{"n_kv_head": 3, "norm": "rmsnorm", "norm_place": "pre", "norm_eps": 1e-05, "qk_norm": true, "extras": ["some layers without attention", "local attention windows", "gated attention", "value embeddings", "hashed n-gram embeddings", "a smear gate", "an embedding shortcut", "skips across layers", "capped logits"], "init_std_up": 0.0184, "lr": 0.00416, "weight_decay": 0.074, "lr_head": 0.0109, "warmup_steps": 385, "train_tokens": 128700000}
Each number is 50 + 12 x the weight over the matrix's rms, rounded and kept within 0 to 99. Layers, rows and columns count from 0.

# layer 6 attention query, 96x96, rms 0.127, rows 0-7, columns 0-95
61 85 48 46 48 25 68 24 48 34 84 66 59 41 80 57 46 49 61 56 68 47 44 65 72 51 17 63 56 58 70 23 27 24 42 89 67 55 57 36 17 23 60 46 67 56 50 34 23 49 41 42 47 45 69 47 72 84 65 65 43 56 34 49 32 15 42 64 26 44 74 74 54 77 32 64 46 39 26 42 58 28 55 81 37 25 54 38 33 80 48 50 58 82 33 29
52 57 24 66 33 28 73 53 22 49 64 38 46 36 50 82 32 51 49 50 21 40 61 43 60 42 48 47 43 58 54 45 59 43 51 39 63 23 64 35 55 44 43 53 50 43 48 47 38 58 49 65 77 49 43 52 53 39 45 47 65 65 61 47 42 48 63 55 34 40 69 64 41 46 46 57 42 54 37 58 43 40 39 50 57 70 64 52 49 33 54 63 60 59 46 54
34 24 56 56 49 79 25 91 41 69 27 45 40 73 27 49 53 55 43 32 28 52 55 33 35 46 92 50 58 37 12 59 82 73 74 32 37 61 51 57 76 82 39 44 29 44 35 56 58 48 45 62 46 57 33 48 25 21 29 50 77 33 66 57 70 93 46 24 83 62 19 27 53 25 64 35 48 60 81 48 48 65 48 22 48 64 48 70 72 26 39 59 48 16 48 69
59 46 63 36 53 57 75 29 96 44 62 71 43 54 64 22 51 36 39 58 93 57 40 58 52 52 30 75 39 53 50 65 26 57 07 84 11 55 34 39 62 34 27 32 59 64 49 51 74 61 78 21 20 40 61 57 60 72 62 64 10 26 47 42 37 32 31 54 65 49 57 40 63 64 36 70 50 49 49 39 46 47 64 79 27 46 14 39 48 69 57 44 27 80 50 30
55 43 34 51 62 28 91 18 74 27 64 56 55 40 53 48 40 38 44 59 83 47 45 62 50 52 06 53 21 46 70 72 24 30 12 67 35 39 41 41 48 29 40 46 71 64 59 41 51 65 84 36 38 44 57 44 71 73 75 42 14 47 32 42 38 14 55 75 34 41 60 51 48 66 33 66 49 46 36 40 39 46 60 79 43 44 32 32 30 62 60 52 35 89 57 34
50 55 35 67 25 43 32 40 13 35 38 25 51 31 44 70 41 62 56 58 36 29 41 69 62 63 59 22 49 62 82 28 57 28 66 19 97 46 67 59 30 63 99 78 70 29 61 32 30 18 46 53 58 61 57 55 49 33 59 37 71 70 24 58 38 57 70 66 25 50 61 73 40 58 59 31 47 34 56 75 45 61 33 33 79 61 85 35 55 51 70 34 69 31 66 59
39 50 22 59 07 52 32 46 21 33 27 30 44 38 55 66 30 51 43 54 33 24 28 60 65 81 72 29 45 62 76 44 68 41 60 37 75 33 71 66 39 58 95 75 61 22 59 32 35 21 61 40 46 66 50 48 33 41 70 44 66 62 20 40 28 68 64 78 48 56 53 68 46 60 63 21 44 34 62 71 45 66 28 31 84 58 72 25 59 41 81 20 61 37 61 52
51 74 68 55 49 74 31 57 51 82 60 47 71 72 51 53 47 43 52 39 38 53 58 48 46 40 73 51 65 51 31 32 67 77 64 51 49 51 56 49 44 55 49 47 35 43 50 56 42 45 35 58 55 48 45 57 31 51 40 62 65 56 63 62 55 65 39 41 63 48 52 40 53 39 52 36 44 53 55 55 52 47 42 35 50 48 56 57 60 45 42 44 50 50 41 55
# layer 6 attention key, 96x96, rms 0.126, rows 0-6, columns 0-95
58 34 59 67 59 56 45 38 55 44 42 33 44 55 32 39 47 50 55 37 56 49 37 53 50 55 54 47 52 27 45 47 50 47 32 54 52 59 48 55 46 49 55 43 47 61 57 46 47 62 43 62 57 67 45 51 69 45 44 46 44 40 58 55 40 52 34 37 56 50 61 53 56 57 53 53 41 59 44 50 49 41 57 45 53 46 56 35 38 62 47 35 50 38 46 33
66 53 63 44 50 49 53 47 67 56 63 50 46 68 52 42 54 43 59 52 72 69 36 56 45 65 25 70 51 43 56 50 61 47 37 78 49 42 46 50 41 34 49 31 42 71 49 44 51 65 35 68 55 47 58 54 71 55 46 50 17 48 52 61 60 30 50 59 61 74 57 64 73 50 26 58 42 49 28 40 54 42 65 81 39 41 43 48 55 55 27 57 60 50 35 44
36 39 38 75 51 29 48 60 35 43 35 57 35 37 55 59 43 61 56 38 27 41 46 38 57 46 69 24 46 53 67 70 41 45 62 35 50 40 50 45 56 62 55 68 59 44 50 52 58 30 54 45 50 51 41 45 43 38 58 39 63 43 38 46 49 56 64 59 34 39 46 19 39 41 67 22 51 26 44 79 40 80 31 32 65 55 48 66 42 33 68 47 46 46 40 53
55 30 56 46 55 72 46 31 64 63 62 52 49 60 47 57 46 42 39 33 62 47 53 67 30 68 32 65 66 44 36 42 50 44 23 66 57 74 50 41 54 45 52 48 60 53 57 55 32 58 40 41 75 64 43 64 79 69 51 62 48 45 58 55 49 24 42 32 62 63 65 46 63 57 36 71 28 41 45 40 60 35 61 60 51 53 41 34 36 66 36 50 43 46 45 27
54 46 60 35 70 52 48 34 41 49 56 48 67 57 35 40 54 34 33 73 52 47 46 74 43 36 42 75 44 56 28 31 43 51 51 50 67 73 63 53 48 45 56 39 43 63 45 36 36 73 45 49 53 51 47 49 59 72 41 57 56 52 60 50 51 42 40 37 44 52 56 76 41 65 52 79 41 61 61 38 66 22 56 55 32 56 50 40 56 72 38 48 57 43 72 34
37 60 33 61 31 12 50 73 41 29 31 36 35 38 51 47 47 57 83 57 16 53 45 23 73 50 67 18 18 39 78 79 58 36 57 24 46 16 49 70 32 65 59 64 48 35 40 60 59 31 74 69 34 52 54 43 14 17 60 23 40 52 35 39 43 86 59 90 35 40 33 49 42 40 69 07 70 46 50 57 28 88 29 40 60 32 63 65 45 10 80 49 56 62 26 87
32 56 29 65 16 19 50 68 45 36 36 39 23 39 73 61 35 66 79 39 29 57 46 30 78 68 70 17 34 40 88 82 61 53 59 33 31 12 43 66 30 61 51 60 58 29 57 75 68 25 70 62 61 51 41 41 21 26 63 30 34 65 40 35 40 78 67 82 43 42 37 38 60 32 52 00 67 33 34 67 36 86 30 43 65 40 52 67 42 08 81 46 45 68 17 81